{"n_layer": 10, "d_mlp": 768, "norm_place": "pre", "qk_norm": true, "init": "orth", "init_std_up": 0.056, "init_std_down": 0.0, "grad_clip": 1.0, "warmup_steps": 0, "schedule": "wsd", "decay_fraction": 0.692, "final_lr_fraction": 0.05, "batch_tokens": 16384, "train_tokens": 92380000}
Each number is 50 + 15 x the weight over its row's rms, rounded and kept within 0 to 99. Layers, rows and columns count from 0. The size before them is the row's rms in percent of the matrix's.

# layer 6 MLP down (transposed), 768x192, rms 0.0632, rows 545-581, columns 0-95
094:45 68 31 63 63 69 76 50 37 28 39 29 60 51 45 49 69 46 46 61 46 28 44 46 37 32 48 29 36 42 61 33 34 25 53 60 43 53 48 54 69 74 42 47 84 71 56 44 24 57 70 55 54 24 48 35 58 42 50 58 19 58 74 58 48 30 36 58 33 54 62 65 34 38 86 58 36 71 27 43 29 46 45 37 51 58 49 27 65 61 41 27 58 21 40 45
102:61 54 46 47 81 75 89 29 55 78 66 30 46 27 55 72 41 36 25 28 52 52 48 58 44 52 31 63 66 68 52 32 06 62 72 51 52 51 49 41 63 41 46 55 73 44 64 36 38 47 40 54 61 51 71 45 63 61 49 54 63 86 69 39 41 70 36 63 45 58 50 49 58 42 82 69 53 41 20 60 65 49 23 67 48 58 43 51 41 28 42 33 65 53 70 47
095:69 13 15 35 56 24 63 61 59 39 65 55 52 64 56 21 48 52 43 58 48 68 60 63 51 53 72 52 67 45 69 26 38 42 50 62 46 38 52 17 32 45 67 65 43 60 47 43 48 67 45 16 65 59 58 52 58 43 33 54 41 75 50 36 37 43 38 56 33 60 51 54 74 40 59 52 54 37 47 52 37 67 43 77 39 44 61 43 47 66 29 21 50 42 42 59
102:34 51 50 56 56 66 73 46 12 50 59 34 69 47 72 65 37 41 63 43 62 62 37 52 34 43 61 54 53 53 29 62 56 47 30 39 69 68 31 42 72 71 87 55 39 07 65 31 30 69 42 42 42 64 29 45 23 33 40 56 50 38 54 63 50 41 49 54 46 38 49 56 58 39 53 17 49 34 65 34 45 56 43 60 62 76 66 62 55 49 50 28 64 49 41 74
099:36 85 47 45 35 57 20 67 37 57 58 35 56 35 47 34 41 63 68 43 50 60 71 60 22 43 42 42 65 47 06 55 41 41 39 44 42 61 74 62 75 34 60 60 34 54 58 69 36 59 66 45 30 69 44 45 35 57 46 32 69 40 72 38 62 29 41 25 58 45 16 86 37 65 56 60 22 45 51 52 43 58 44 26 77 63 14 64 39 55 61 53 61 85 47 55
094:30 45 54 66 61 40 54 52 61 31 59 16 45 34 28 38 64 66 27 53 59 63 58 47 69 52 68 63 47 68 45 33 39 73 67 33 37 38 42 74 40 41 30 45 33 61 33 54 36 76 29 46 50 80 47 66 46 29 45 48 71 36 38 39 54 62 65 35 46 58 84 63 35 51 50 69 25 38 43 40 60 52 34 55 45 51 89 35 42 90 52 78 46 44 40 43
095:34 53 50 32 40 57 63 61 51 74 64 37 59 53 44 43 37 42 36 70 43 58 59 81 27 43 59 45 38 34 26 37 45 37 27 32 69 65 75 50 41 33 50 62 33 53 32 56 62 34 41 42 33 66 66 38 23 43 57 52 37 60 41 72 50 79 25 56 61 61 41 32 75 39 64 41 36 45 35 69 75 38 49 77 36 53 44 53 56 41 69 52 77 35 55 60
102:72 74 44 59 48 39 42 59 66 53 46 68 62 14 53 34 59 30 61 46 58 44 69 50 68 57 52 28 65 42 18 40 57 40 67 76 64 43 47 41 45 27 43 38 37 46 73 62 70 50 38 41 37 71 55 47 37 50 54 53 42 67 74 59 53 57 69 62 68 37 43 48 52 72 53 62 48 34 62 37 49 49 41 50 49 70 74 72 36 39 36 52 54 50 42 12
097:34 88 45 30 30 33 21 43 35 42 33 19 69 41 19 40 51 66 36 82 66 41 75 42 35 74 65 46 60 24 27 52 24 49 36 49 73 47 82 54 51 49 47 61 47 21 29 55 59 27 45 35 42 60 61 27 67 66 58 38 84 62 32 68 56 36 76 65 50 67 58 65 46 34 46 52 50 33 75 50 68 51 57 32 69 34 45 52 62 60 46 52 62 72 47 28
103:59 54 50 68 40 82 48 58 19 75 41 51 55 40 69 43 39 64 17 59 33 32 48 40 34 37 51 68 51 89 32 67 36 60 40 52 43 51 45 48 39 12 54 73 26 54 32 61 75 45 45 41 45 46 46 48 58 34 63 51 52 35 36 40 47 28 67 54 68 58 88 80 72 54 54 49 61 55 50 56 32 35 63 53 53 54 69 44 32 35 43 57 66 47 67 40
110:50 65 58 46 62 53 63 56 42 39 34 35 49 87 71 37 38 74 33 55 82 43 40 49 46 30 37 37 41 32 69 56 40 42 41 61 24 40 62 62 48 65 43 65 62 56 39 62 78 59 41 24 51 69 75 56 50 50 61 11 54 69 42 45 76 58 52 50 45 53 38 61 42 69 26 38 22 65 28 54 38 63 75 66 45 58 68 26 69 34 78 40 38 49 44 61
094:59 51 51 58 46 36 57 61 65 53 08 36 21 49 40 37 75 56 82 56 36 40 48 36 90 81 35 68 51 46 52 22 54 80 73 57 37 49 38 55 57 62 32 38 57 60 67 70 44 36 46 41 54 44 51 65 47 63 54 60 55 65 45 36 50 44 63 62 59 22 44 41 44 59 17 44 55 36 41 43 49 69 52 17 13 37 45 35 55 54 20 46 51 51 56 76
099:63 20 72 87 40 32 66 19 52 47 22 38 54 41 27 59 78 35 69 59 43 52 34 65 51 26 44 58 56 62 58 58 86 53 53 33 59 34 37 45 49 57 40 46 30 61 46 49 61 46 47 47 32 63 37 30 11 45 37 64 46 27 47 61 46 75 66 38 68 79 43 60 53 65 51 46 41 50 52 42 51 53 62 26 51 47 46 53 57 63 30 55 67 46 54 41
093:38 46 56 41 51 45 50 25 59 42 41 71 71 55 43 42 37 69 26 46 12 38 61 42 37 31 63 39 48 64 55 30 26 45 54 43 65 40 75 70 42 41 44 23 80 52 68 47 50 63 44 57 40 66 36 27 59 56 67 75 59 55 36 68 44 54 50 66 49 43 40 47 52 62 30 64 43 31 48 30 65 22 28 60 87 32 58 58 33 78 62 55 45 59 52 45
105:66 64 67 58 62 47 33 10 57 50 38 26 49 34 50 35 67 44 58 40 49 48 48 46 47 71 60 69 48 78 46 57 30 36 36 78 40 42 63 66 66 61 33 39 61 43 43 63 39 63 49 19 32 63 39 48 52 45 37 59 40 52 27 48 46 74 48 37 47 64 43 79 57 39 76 73 39 37 73 09 59 31 29 45 08 58 74 64 75 82 57 60 67 49 53 45
099:27 39 12 59 32 46 82 64 73 37 87 52 50 47 48 68 39 43 72 48 26 39 63 42 38 66 57 29 63 43 56 27 71 36 42 58 85 38 27 44 66 51 71 65 49 38 44 47 54 41 44 29 22 37 65 60 34 73 45 42 60 52 87 40 62 34 63 23 62 70 39 51 44 44 60 97 25 33 32 50 55 65 41 54 57 49 39 47 59 42 62 40 46 67 59 44
105:35 52 36 52 82 75 53 40 32 52 27 75 71 63 71 56 68 64 12 66 43 18 54 99 28 63 51 63 34 50 39 84 59 50 47 63 56 67 28 43 62 61 53 38 55 64 50 31 50 52 44 32 29 44 52 36 30 20 48 47 34 33 45 16 64 34 49 32 57 51 45 52 40 58 51 69 45 45 33 47 38 56 41 45 47 35 45 40 57 62 38 12 72 52 47 47
100:54 57 35 56 50 46 45 54 25 62 32 75 37 38 57 60 49 53 60 57 54 70 18 69 69 50 66 32 60 52 68 44 43 83 62 33 43 63 37 52 53 43 80 43 88 75 87 36 34 44 65 99 45 40 73 65 55 49 32 46 62 47 33 33 42 42 48 61 57 48 22 70 62 35 57 60 44 82 46 57 45 57 53 49 58 61 31 70 60 48 52 53 45 50 50 32
097:72 58 37 46 61 36 85 30 27 33 61 61 53 64 65 74 56 64 66 32 41 83 52 50 65 57 71 39 30 45 42 30 80 60 31 76 74 63 58 67 29 50 61 25 54 35 57 56 53 36 45 66 56 44 29 31 53 38 40 67 47 47 41 40 13 61 55 56 41 20 34 45 60 54 61 36 65 30 55 41 18 32 35 42 54 18 53 73 57 22 51 61 40 41 81 51
107:80 67 22 58 71 43 81 34 85 54 46 66 52 34 57 35 65 66 51 45 35 42 50 51 35 37 33 45 41 66 73 65 53 40 48 46 36 70 51 49 49 34 57 38 55 60 40 28 63 37 62 57 39 53 57 40 53 62 35 30 36 52 65 48 63 30 35 25 56 70 54 73 45 48 49 66 54 34 34 67 16 64 85 68 46 34 57 82 36 35 40 39 68 39 33 27
098:31 29 31 50 66 53 61 52 55 61 40 17 71 99 37 37 45 52 36 72 42 48 60 52 53 32 50 72 52 45 41 44 59 64 48 25 79 50 36 74 74 55 39 30 62 62 62 47 55 78 54 36 79 71 58 59 62 66 46 48 54 37 60 45 35 20 25 48 41 58 99 69 43 38 72 50 52 50 56 43 46 46 42 30 45 42 44 52 57 49 51 43 44 62 61 56
104:48 72 76 51 45 64 56 69 56 31 27 39 67 58 61 76 57 49 68 26 30 81 54 62 32 40 78 77 55 34 36 49 57 38 49 35 54 26 31 43 49 37 57 50 35 27 39 92 53 24 69 58 43 26 18 61 52 51 52 54 26 29 46 67 55 54 35 33 08 49 64 43 21 73 62 45 48 68 65 49 29 66 54 49 69 36 03 57 57 54 64 51 56 46 59 38
103:72 36 52 54 64 66 69 22 52 60 50 60 43 66 35 62 43 47 61 51 42 80 67 31 72 35 50 39 44 46 46 48 25 55 26 37 56 68 27 45 27 21 29 20 60 33 42 78 32 51 75 60 40 57 46 34 66 33 67 38 42 45 55 69 55 43 62 86 39 58 31 57 58 45 58 12 49 49 66 24 52 46 51 63 70 51 32 79 33 43 47 37 39 45 42 24
097:50 76 40 62 63 58 56 75 47 63 74 69 68 53 50 30 53 72 59 35 17 59 40 49 51 51 30 60 49 44 42 79 23 51 53 29 62 29 43 59 62 41 48 41 40 38 44 37 51 29 67 24 63 46 31 63 81 51 26 38 61 36 61 64 39 72 53 29 57 43 44 48 26 58 24 46 43 44 45 45 72 54 65 23 22 47 48 15 54 63 61 79 64 61 55 62
103:48 41 71 59 54 47 44 76 53 77 58 56 54 45 59 58 61 39 61 51 30 40 33 82 52 35 57 07 69 31 30 41 67 41 39 52 68 69 70 47 36 36 60 36 52 16 51 35 65 52 73 55 73 45 46 70 47 49 47 48 47 59 47 62 54 55 70 52 39 68 50 24 68 36 45 51 43 49 29 59 69 79 61 52 80 56 24 58 65 47 56 73 63 49 49 47
097:32 44 58 53 40 35 46 77 49 69 30 60 76 63 65 89 38 45 50 60 69 66 37 34 55 58 81 30 78 55 39 39 56 48 22 67 66 50 54 61 51 46 49 18 55 86 67 57 18 59 36 30 64 55 16 36 45 52 75 52 62 63 40 25 24 61 49 59 60 50 42 14 37 71 22 48 41 39 56 61 72 65 34 58 65 51 54 45 35 51 43 49 46 52 59 35
112:72 59 41 28 43 61 72 41 40 69 43 68 58 51 79 24 77 52 38 64 56 41 60 56 23 34 50 52 38 51 48 52 33 40 35 51 35 55 64 56 07 35 34 74 69 48 57 45 44 89 43 49 55 30 33 60 76 32 68 51 68 42 52 53 45 44 47 48 39 41 45 62 60 81 45 53 66 57 66 53 31 59 51 70 81 61 70 30 35 33 53 65 41 64 49 26
098:41 56 55 29 42 46 25 57 73 80 20 40 53 39 38 36 35 18 49 54 23 25 42 45 66 42 46 49 71 80 55 55 63 40 39 60 47 80 37 62 44 47 36 17 55 70 56 54 61 65 72 27 36 41 59 57 15 74 53 39 49 57 62 55 45 48 68 50 53 45 52 52 63 68 24 66 57 57 56 61 73 53 55 71 67 50 50 60 45 54 82 49 23 43 38 69
097:57 57 50 71 52 50 36 33 26 59 39 48 42 38 53 65 58 63 38 46 70 52 36 73 61 63 45 55 64 59 40 60 42 34 62 25 41 55 23 49 42 65 43 76 50 46 64 49 38 49 46 41 37 40 66 55 53 33 62 71 60 84 40 86 67 72 48 38 38 65 62 61 32 53 49 37 40 39 37 72 31 33 38 29 53 70 75 16 28 56 54 63 42 39 22 73
098:67 47 55 52 32 58 23 37 57 40 55 54 73 29 74 45 48 44 74 60 63 41 72 63 27 22 20 70 48 57 71 58 65 68 42 43 65 53 69 33 74 72 59 34 67 49 26 28 36 56 59 41 41 71 61 55 48 50 57 55 43 51 54 73 48 60 52 56 39 54 14 42 61 54 38 41 56 56 56 44 38 48 33 44 59 25 53 34 49 49 74 72 64 69 38 55
096:40 32 53 52 79 45 62 62 25 36 44 53 48 39 60 52 37 47 48 48 57 20 78 56 45 50 54 53 36 48 57 57 19 50 81 68 53 44 51 72 35 44 53 46 37 56 43 63 26 44 64 62 47 41 53 62 44 61 58 14 68 63 45 57 85 44 40 55 59 45 15 30 28 46 55 88 44 72 34 72 55 57 63 40 53 56 56 41 51 36 46 69 25 32 53 55
110:67 42 49 74 33 71 28 46 52 51 48 38 47 50 73 65 52 46 69 68 44 69 55 60 63 28 25 50 77 64 25 55 39 46 57 34 55 70 48 57 25 61 36 61 28 58 40 77 46 62 45 44 69 26 66 47 72 34 48 67 53 46 68 30 34 42 38 39 58 31 31 68 52 61 31 40 32 52 66 23 49 33 55 31 63 82 45 68 04 40 64 61 55 61 77 53
095:43 78 42 09 67 46 39 49 62 75 31 68 70 67 55 65 61 42 55 23 35 49 65 73 57 48 47 84 22 51 80 44 56 16 43 15 31 67 54 81 44 45 43 53 21 44 51 36 56 42 66 51 17 68 53 48 38 34 48 53 63 50 37 45 53 62 49 81 49 68 43 60 45 38 79 47 74 47 26 73 47 45 57 46 55 61 34 47 64 78 26 55 29 55 35 27
100:62 31 36 44 22 26 55 48 51 39 54 41 57 36 68 59 40 65 33 44 67 49 62 24 41 50 47 49 49 57 32 55 58 61 67 32 25 73 29 30 57 59 38 34 67 48 48 28 13 62 53 33 44 53 35 55 66 58 54 55 50 74 37 29 32 52 56 53 42 44 41 19 52 40 30 72 54 65 38 57 50 57 54 70 52 28 76 42 69 21 53 17 41 30 38 54
101:19 41 48 59 41 64 48 51 42 42 56 79 47 49 62 64 71 40 48 37 50 40 70 50 63 56 71 55 61 18 44 50 32 55 39 48 46 39 56 51 48 36 69 49 56 44 47 47 37 63 68 39 46 44 63 89 61 53 40 43 75 68 44 50 78 67 21 39 40 46 35 37 43 38 61 27 55 49 48 40 79 54 57 37 58 49 36 43 57 41 41 45 38 60 29 36
094:58 69 31 65 58 83 17 38 65 52 35 50 45 29 49 58 72 29 61 45 58 37 49 36 48 52 55 48 21 44 64 37 55 44 59 54 46 14 62 39 51 43 63 49 44 36 53 46 58 45 49 35 79 42 39 59 84 35 73 57 55 37 42 68 64 74 49 61 76 60 49 62 56 34 64 72 56 47 21 36 49 30 50 55 71 34 47 28 44 52 72 26 47 34 54 64
101:58 74 52 66 41 59 20 27 39 58 42 32 73 57 43 36 24 46 53 50 56 45 50 36 43 46 48 51 33 53 60 31 42 30 68 50 67 49 54 56 62 44 57 66 72 41 53 25 41 61 55 57 82 05 69 59 33 27 26 40 87 81 38 67 37 57 38 45 62 43 47 47 53 65 57 58 49 61 61 41 45 47 42 49 67 73 48 63 26 41 52 72 53 81 73 49
# layer 6 MLP up, 768x192, rms 0.131, rows 546-581, columns 0-95
098:63 73 80 46 51 33 71 40 40 47 48 60 55 53 33 47 44 69 74 54 47 53 29 64 43 58 74 33 53 48 69 63 45 40 50 44 37 74 52 72 41 71 57 25 51 45 21 46 29 24 47 64 49 34 25 46 43 52 60 41 55 30 50 52 56 60 43 22 35 52 60 70 57 25 06 08 45 31 68 36 62 44 61 49 74 79 35 68 66 51 67 58 67 23 45 66
092:51 72 36 57 55 48 57 62 51 34 60 47 24 36 34 72 52 57 44 59 65 40 43 79 64 31 44 53 43 45 54 53 52 65 48 40 59 64 41 65 80 51 62 48 85 32 52 73 47 39 77 72 60 49 60 64 39 32 52 52 33 45 44 53 26 31 60 45 49 54 33 29 34 42 53 53 55 76 56 53 49 30 53 30 27 37 42 32 51 58 62 70 36 39 26 33
103:45 39 58 17 81 51 35 38 57 34 59 44 10 30 42 54 59 57 33 22 52 57 34 61 70 45 57 62 93 45 53 36 70 76 63 42 37 39 70 55 30 32 61 50 74 37 23 51 71 55 45 67 49 51 58 79 88 53 64 54 84 47 54 52 47 32 54 55 68 54 41 64 39 56 29 19 63 40 64 52 32 28 43 54 57 39 32 72 55 40 53 81 37 53 35 53
102:70 32 54 45 51 44 53 61 38 53 42 57 52 22 33 49 53 47 34 74 67 61 53 30 70 46 47 40 49 58 67 51 54 70 65 63 66 52 33 54 44 70 40 54 79 33 76 72 59 41 43 67 59 48 53 50 51 69 87 68 39 59 33 72 72 67 35 62 43 73 75 25 62 38 39 36 42 72 44 28 87 58 72 60 36 48 59 45 37 35 47 49 29 40 51 51
102:26 48 35 58 10 35 69 74 60 58 38 43 30 67 70 31 66 36 67 82 45 59 55 67 69 60 44 46 56 53 53 56 30 26 45 65 42 78 31 59 69 29 69 42 72 61 44 61 51 49 44 51 77 51 59 51 16 52 66 78 60 65 37 52 32 50 66 41 52 56 33 39 39 35 45 36 84 64 61 33 47 48 31 45 60 66 49 32 50 18 57 12 53 38 53 74
099:60 44 61 79 73 52 50 50 30 38 50 53 52 26 72 53 58 45 57 62 63 48 34 17 61 53 66 67 53 60 74 62 48 75 86 42 62 62 39 49 67 38 32 25 77 21 46 57 43 52 55 55 53 55 26 62 57 61 46 29 72 33 82 64 44 78 56 52 53 33 15 83 50 63 50 48 38 38 53 44 50 64 37 57 55 24 38 64 39 53 51 52 03 58 63 56
102:14 60 62 56 26 47 47 49 36 38 45 42 38 33 28 38 45 67 33 47 57 55 44 44 49 51 77 64 46 54 65 85 36 88 34 29 46 35 74 47 65 82 67 63 52 58 40 24 28 73 36 72 57 32 58 52 38 52 53 49 61 58 76 53 58 21 40 30 45 82 72 42 40 37 43 53 70 51 47 68 58 54 41 66 69 31 46 33 67 64 65 32 52 31 37 56
096:42 61 36 47 76 72 56 41 71 55 43 66 49 48 67 43 76 58 63 51 40 66 42 42 97 49 49 69 42 53 33 27 86 56 51 51 30 39 40 37 57 56 44 46 66 47 27 42 58 46 38 45 28 58 49 74 74 29 42 34 36 38 45 40 59 46 37 59 38 11 61 52 52 66 49 44 52 53 32 44 54 64 42 46 24 72 49 54 28 57 33 61 40 46 55 41
105:79 35 56 62 26 32 76 51 45 57 52 60 57 77 49 59 46 52 52 37 44 90 69 69 61 79 39 52 50 47 70 47 59 35 78 58 44 50 28 42 51 59 61 45 48 42 76 68 33 45 71 35 45 46 63 50 53 23 46 38 38 74 53 58 42 40 62 52 50 18 34 49 49 30 37 47 67 67 51 80 47 19 55 40 59 54 44 43 61 54 53 54 54 62 48 56
109:35 46 35 68 34 67 47 58 57 99 81 40 55 25 41 48 71 38 59 42 47 59 59 38 49 55 55 46 46 57 39 63 98 75 76 37 48 64 34 57 39 31 30 46 26 54 43 46 47 44 61 66 51 50 32 49 50 83 41 38 49 48 55 42 45 57 53 67 61 46 49 47 47 32 41 58 63 50 50 65 67 36 50 68 44 28 12 41 68 37 27 45 59 33 59 42
100:49 75 57 39 51 37 56 11 44 41 61 38 49 57 64 55 82 43 39 39 65 63 47 42 25 40 49 61 50 51 70 77 39 18 45 45 47 69 68 66 41 51 74 61 62 72 61 47 55 42 50 68 65 49 65 46 58 21 37 54 60 43 43 71 42 54 45 62 43 52 75 67 65 50 67 49 68 72 51 53 53 23 37 63 57 70 40 40 42 36 46 63 63 57 37 07
100:51 76 71 19 65 28 38 53 62 77 57 40 57 43 71 45 55 65 31 62 70 32 85 69 55 60 51 57 35 23 50 45 34 60 58 28 26 47 64 54 47 43 58 54 37 48 67 54 44 58 30 49 62 56 51 78 60 50 62 50 40 37 55 41 33 48 21 71 51 65 37 30 56 59 48 37 57 40 24 52 39 50 60 49 67 47 22 87 57 48 77 48 40 62 41 64
099:71 11 27 49 42 62 51 64 63 12 62 44 40 53 38 68 38 50 56 51 67 49 60 78 93 57 53 61 49 21 61 57 55 51 50 26 46 34 40 56 66 54 49 47 24 56 51 28 48 50 79 38 47 63 22 57 61 55 34 42 52 44 35 36 64 48 49 73 37 54 54 23 56 30 55 70 64 47 58 61 54 74 57 33 08 50 39 60 68 38 20 48 55 45 49 39
101:31 64 10 33 53 41 73 35 36 68 70 75 58 64 70 57 57 46 34 77 86 71 41 38 50 67 56 59 40 40 36 47 51 81 44 48 61 64 38 46 63 56 79 46 30 47 58 35 33 71 59 65 57 66 56 27 32 72 66 43 33 28 79 59 56 40 51 37 42 36 59 55 50 54 34 59 39 48 32 65 31 66 37 48 71 29 50 52 31 71 62 50 62 27 65 43
099:63 68 71 44 81 55 57 23 66 55 48 45 51 64 57 09 48 71 67 61 65 60 48 38 43 73 39 68 45 63 47 50 56 54 42 41 15 85 40 69 47 51 39 47 35 40 58 56 35 56 08 47 82 31 45 60 36 53 52 64 77 32 40 58 58 67 27 58 27 24 65 35 63 38 79 32 53 54 54 50 59 48 55 33 47 64 43 55 10 61 47 51 60 52 49 68
103:68 52 44 47 66 42 55 70 08 59 49 55 43 60 45 27 58 67 33 65 79 62 01 28 44 73 48 57 69 45 39 62 61 41 61 33 56 53 40 55 47 53 54 87 55 46 60 55 85 52 31 53 21 46 44 58 42 28 52 36 37 57 48 79 62 61 36 50 32 73 11 32 59 47 65 62 29 62 94 37 11 65 38 22 49 72 32 39 36 51 48 77 56 66 47 45
098:40 58 46 42 41 65 45 21 62 58 67 53 42 62 22 64 56 30 53 54 23 39 49 53 42 45 51 56 54 44 48 85 54 23 44 67 44 57 47 52 35 40 30 72 55 34 61 61 64 64 42 44 34 41 19 35 43 45 47 48 66 51 57 61 65 55 68 43 15 27 57 33 28 67 49 19 52 43 51 33 61 19 62 57 34 47 60 47 55 64 46 58 56 69 38 58
102:38 39 55 44 53 58 26 42 40 99 28 61 46 55 41 09 42 23 64 60 58 51 47 53 32 52 63 60 56 43 23 47 54 29 55 42 34 45 53 33 49 46 39 31 48 36 43 54 79 49 55 38 36 37 68 56 40 68 65 57 58 71 95 64 63 44 61 42 97 66 51 38 42 60 29 57 41 37 36 69 59 45 56 53 50 50 40 49 40 34 48 41 34 60 49 70
101:55 46 30 48 48 53 73 51 30 47 34 19 55 64 56 43 58 53 42 46 83 16 32 45 66 52 54 48 58 62 64 71 66 55 54 30 53 49 44 70 58 49 50 36 60 57 77 54 35 66 63 64 31 39 31 49 45 60 60 48 65 60 46 81 43 25 43 58 33 38 66 62 59 45 13 48 54 46 52 48 48 50 66 40 63 47 31 64 30 61 33 49 24 55 55 47
099:48 65 47 33 49 61 40 35 56 51 72 72 39 42 59 45 53 56 36 36 65 82 59 55 42 64 72 43 68 67 49 44 43 51 45 68 26 55 56 28 35 33 52 68 15 31 44 59 52 51 43 17 94 47 64 34 44 53 49 40 44 72 38 49 49 70 45 55 67 41 33 43 52 62 21 48 33 72 50 66 28 83 31 77 69 69 54 37 39 70 44 53 43 50 38 56
103:41 66 55 47 78 47 49 23 52 63 76 29 38 90 28 65 27 46 24 51 55 28 53 56 47 24 18 54 52 47 37 25 79 57 49 43 53 40 57 55 55 68 76 41 65 40 49 49 32 65 45 71 63 63 45 52 51 67 13 47 44 36 67 59 60 67 70 29 47 53 70 46 45 42 61 40 40 55 61 27 44 41 69 48 56 67 77 26 59 41 36 54 44 27 62 25
098:35 55 36 22 63 47 47 81 52 48 62 61 44 46 24 37 48 63 59 39 58 62 57 41 71 32 75 49 58 35 41 79 30 56 66 28 38 40 58 39 58 52 78 51 34 45 17 17 42 56 47 43 59 28 47 62 43 56 56 59 39 29 51 41 43 43 37 61 33 52 50 67 54 57 73 31 65 30 20 76 75 25 45 74 37 28 55 41 72 62 51 62 25 52 71 66
096:52 45 48 29 59 65 36 07 68 80 52 55 36 63 46 59 59 20 60 59 55 25 48 58 46 52 46 41 63 43 72 34 54 29 59 56 26 63 67 45 48 50 43 67 65 44 48 53 63 62 49 68 40 50 54 47 14 58 49 46 13 59 61 45 50 43 65 34 69 52 57 41 44 42 62 60 50 39 58 47 34 65 50 56 65 41 47 61 50 51 55 58 45 37 40 74
103:39 47 39 51 69 34 49 39 55 69 73 39 41 55 53 10 62 42 27 50 96 38 34 49 65 43 48 59 54 70 28 52 59 54 26 58 57 52 70 59 46 59 50 45 46 71 53 38 66 69 50 44 20 59 62 52 34 45 59 46 66 64 64 66 63 41 27 51 55 45 43 68 42 75 49 24 54 48 71 32 51 57 53 53 22 52 35 16 51 45 44 33 41 47 31 59
091:66 65 48 16 51 51 54 57 55 64 63 61 32 30 65 28 47 44 67 43 22 26 50 40 36 90 34 31 45 61 57 41 77 66 37 20 30 55 32 48 49 47 39 62 56 58 40 41 79 39 60 49 62 53 25 79 55 64 49 72 52 53 38 61 42 70 83 44 52 22 77 37 22 28 54 48 50 56 37 59 40 39 77 49 46 38 41 57 79 30 67 50 41 21 64 49
107:53 55 68 63 45 56 18 29 55 51 35 53 56 34 66 21 82 52 51 55 70 38 38 35 77 33 70 40 76 42 38 75 51 51 35 70 35 35 45 51 25 31 57 49 41 52 64 80 41 57 29 75 44 64 54 68 48 51 28 42 03 40 55 45 77 40 40 38 49 46 24 45 54 27 59 61 79 78 57 29 72 62 38 66 46 55 46 53 59 39 44 54 56 34 53 62
099:28 30 52 43 52 73 69 51 58 56 64 76 36 29 64 39 52 74 49 83 36 73 60 31 32 35 57 60 34 32 37 20 64 50 23 61 38 67 55 62 64 61 78 50 55 47 53 51 54 48 16 40 35 49 33 58 50 53 27 69 36 12 51 67 49 42 47 39 59 53 21 69 43 41 84 30 46 36 56 33 44 59 47 30 48 44 55 28 53 45 55 64 63 70 74 46
100:55 43 61 35 59 51 22 41 70 70 73 58 52 47 63 45 59 40 62 43 22 44 91 55 57 58 41 48 39 29 72 77 73 56 61 52 56 28 72 35 74 58 75 24 38 54 54 28 46 25 63 44 72 58 26 56 43 42 46 37 42 32 44 53 28 58 31 54 70 18 34 38 53 54 42 83 61 42 68 29 69 42 47 51 53 54 61 74 68 53 44 50 73 44 58 37
104:38 52 50 63 51 32 50 49 45 34 41 83 53 54 40 49 50 44 33 51 51 58 48 64 80 53 44 70 38 66 53 20 50 75 58 37 18 57 28 44 52 42 27 44 62 40 54 52 40 28 44 38 68 33 46 68 62 31 42 43 54 51 45 24 65 42 50 48 39 41 74 70 48 40 54 39 34 39 36 46 57 41 69 30 63 35 42 50 58 85 19 32 60 30 72 16
096:50 28 32 55 50 48 49 32 99 54 22 54 59 69 34 17 82 58 59 38 40 60 57 37 22 47 44 47 43 58 39 61 52 58 26 44 50 63 30 16 59 36 58 49 56 33 68 47 45 51 51 52 60 49 63 33 61 52 30 78 38 46 57 41 66 57 43 65 35 52 37 50 48 45 41 22 67 05 65 54 57 17 39 38 49 54 38 47 44 53 57 41 92 49 21 59
107:44 46 60 57 51 59 55 51 58 64 58 70 47 65 22 42 37 54 44 34 48 55 51 61 45 34 71 72 64 40 48 48 58 88 55 54 30 55 49 39 57 29 38 46 44 45 71 42 40 36 52 49 61 55 35 57 33 23 26 53 44 46 63 77 47 59 41 66 37 45 62 41 75 37 68 43 75 09 15 65 62 74 29 38 63 35 40 45 66 71 55 16 65 53 48 31
096:78 30 52 48 42 52 42 37 40 42 57 38 48 18 35 60 25 53 57 59 39 53 55 61 76 63 44 22 83 37 44 29 47 83 46 51 48 50 60 46 52 31 59 47 42 43 40 59 40 54 30 69 83 62 37 61 29 50 61 38 52 50 77 33 54 56 49 42 44 45 60 44 57 60 22 66 52 48 47 57 68 29 28 51 12 45 72 24 52 31 34 34 46 47 59 75
096:75 46 58 53 64 70 43 41 56 62 64 52 45 44 54 39 72 30 57 78 96 60 19 58 77 36 68 49 46 65 72 48 69 74 55 60 50 68 45 64 68 33 58 29 62 48 41 44 55 26 40 60 44 61 48 61 45 46 59 54 57 61 57 17 49 51 76 47 49 46 74 20 49 39 56 60 52 64 35 63 67 36 47 24 60 24 70 38 57 40 31 33 64 54 40 51
101:48 49 44 44 44 47 47 59 75 34 57 61 59 17 31 41 40 58 51 58 57 59 37 22 42 17 53 47 57 40 50 55 42 34 56 53 65 35 55 28 53 31 35 64 33 49 32 46 51 68 41 61 61 79 21 44 77 62 43 47 49 52 50 25 38 37 76 49 67 62 40 32 67 40 45 88 70 38 56 46 62 47 46 70 35 45 55 72 47 73 43 58 69 54 51 80
096:22 38 47 43 54 50 57 40 78 48 58 62 48 62 71 52 44 61 26 40 58 54 42 44 73 34 30 32 76 69 41 49 78 57 17 62 61 55 31 56 64 56 56 62 43 49 69 55 39 53 50 75 52 51 42 50 53 27 40 53 74 46 38 41 38 58 54 43 07 59 43 30 54 76 53 30 46 70 66 80 62 71 86 55 41 50 38 57 57 31 32 37 42 60 50 19
102:54 58 54 23 60 49 60 45 61 63 57 72 40 72 42 45 51 49 43 57 59 57 18 41 53 36 45 30 75 44 43 74 43 45 42 48 61 76 63 45 86 19 68 23 23 36 57 76 30 46 28 39 52 42 21 45 40 34 38 21 58 57 70 58 67 77 64 51 38 38 40 45 40 40 53 65 33 52 68 69 39 70 45 68 52 35 45 46 45 88 62 50 45 25 24 53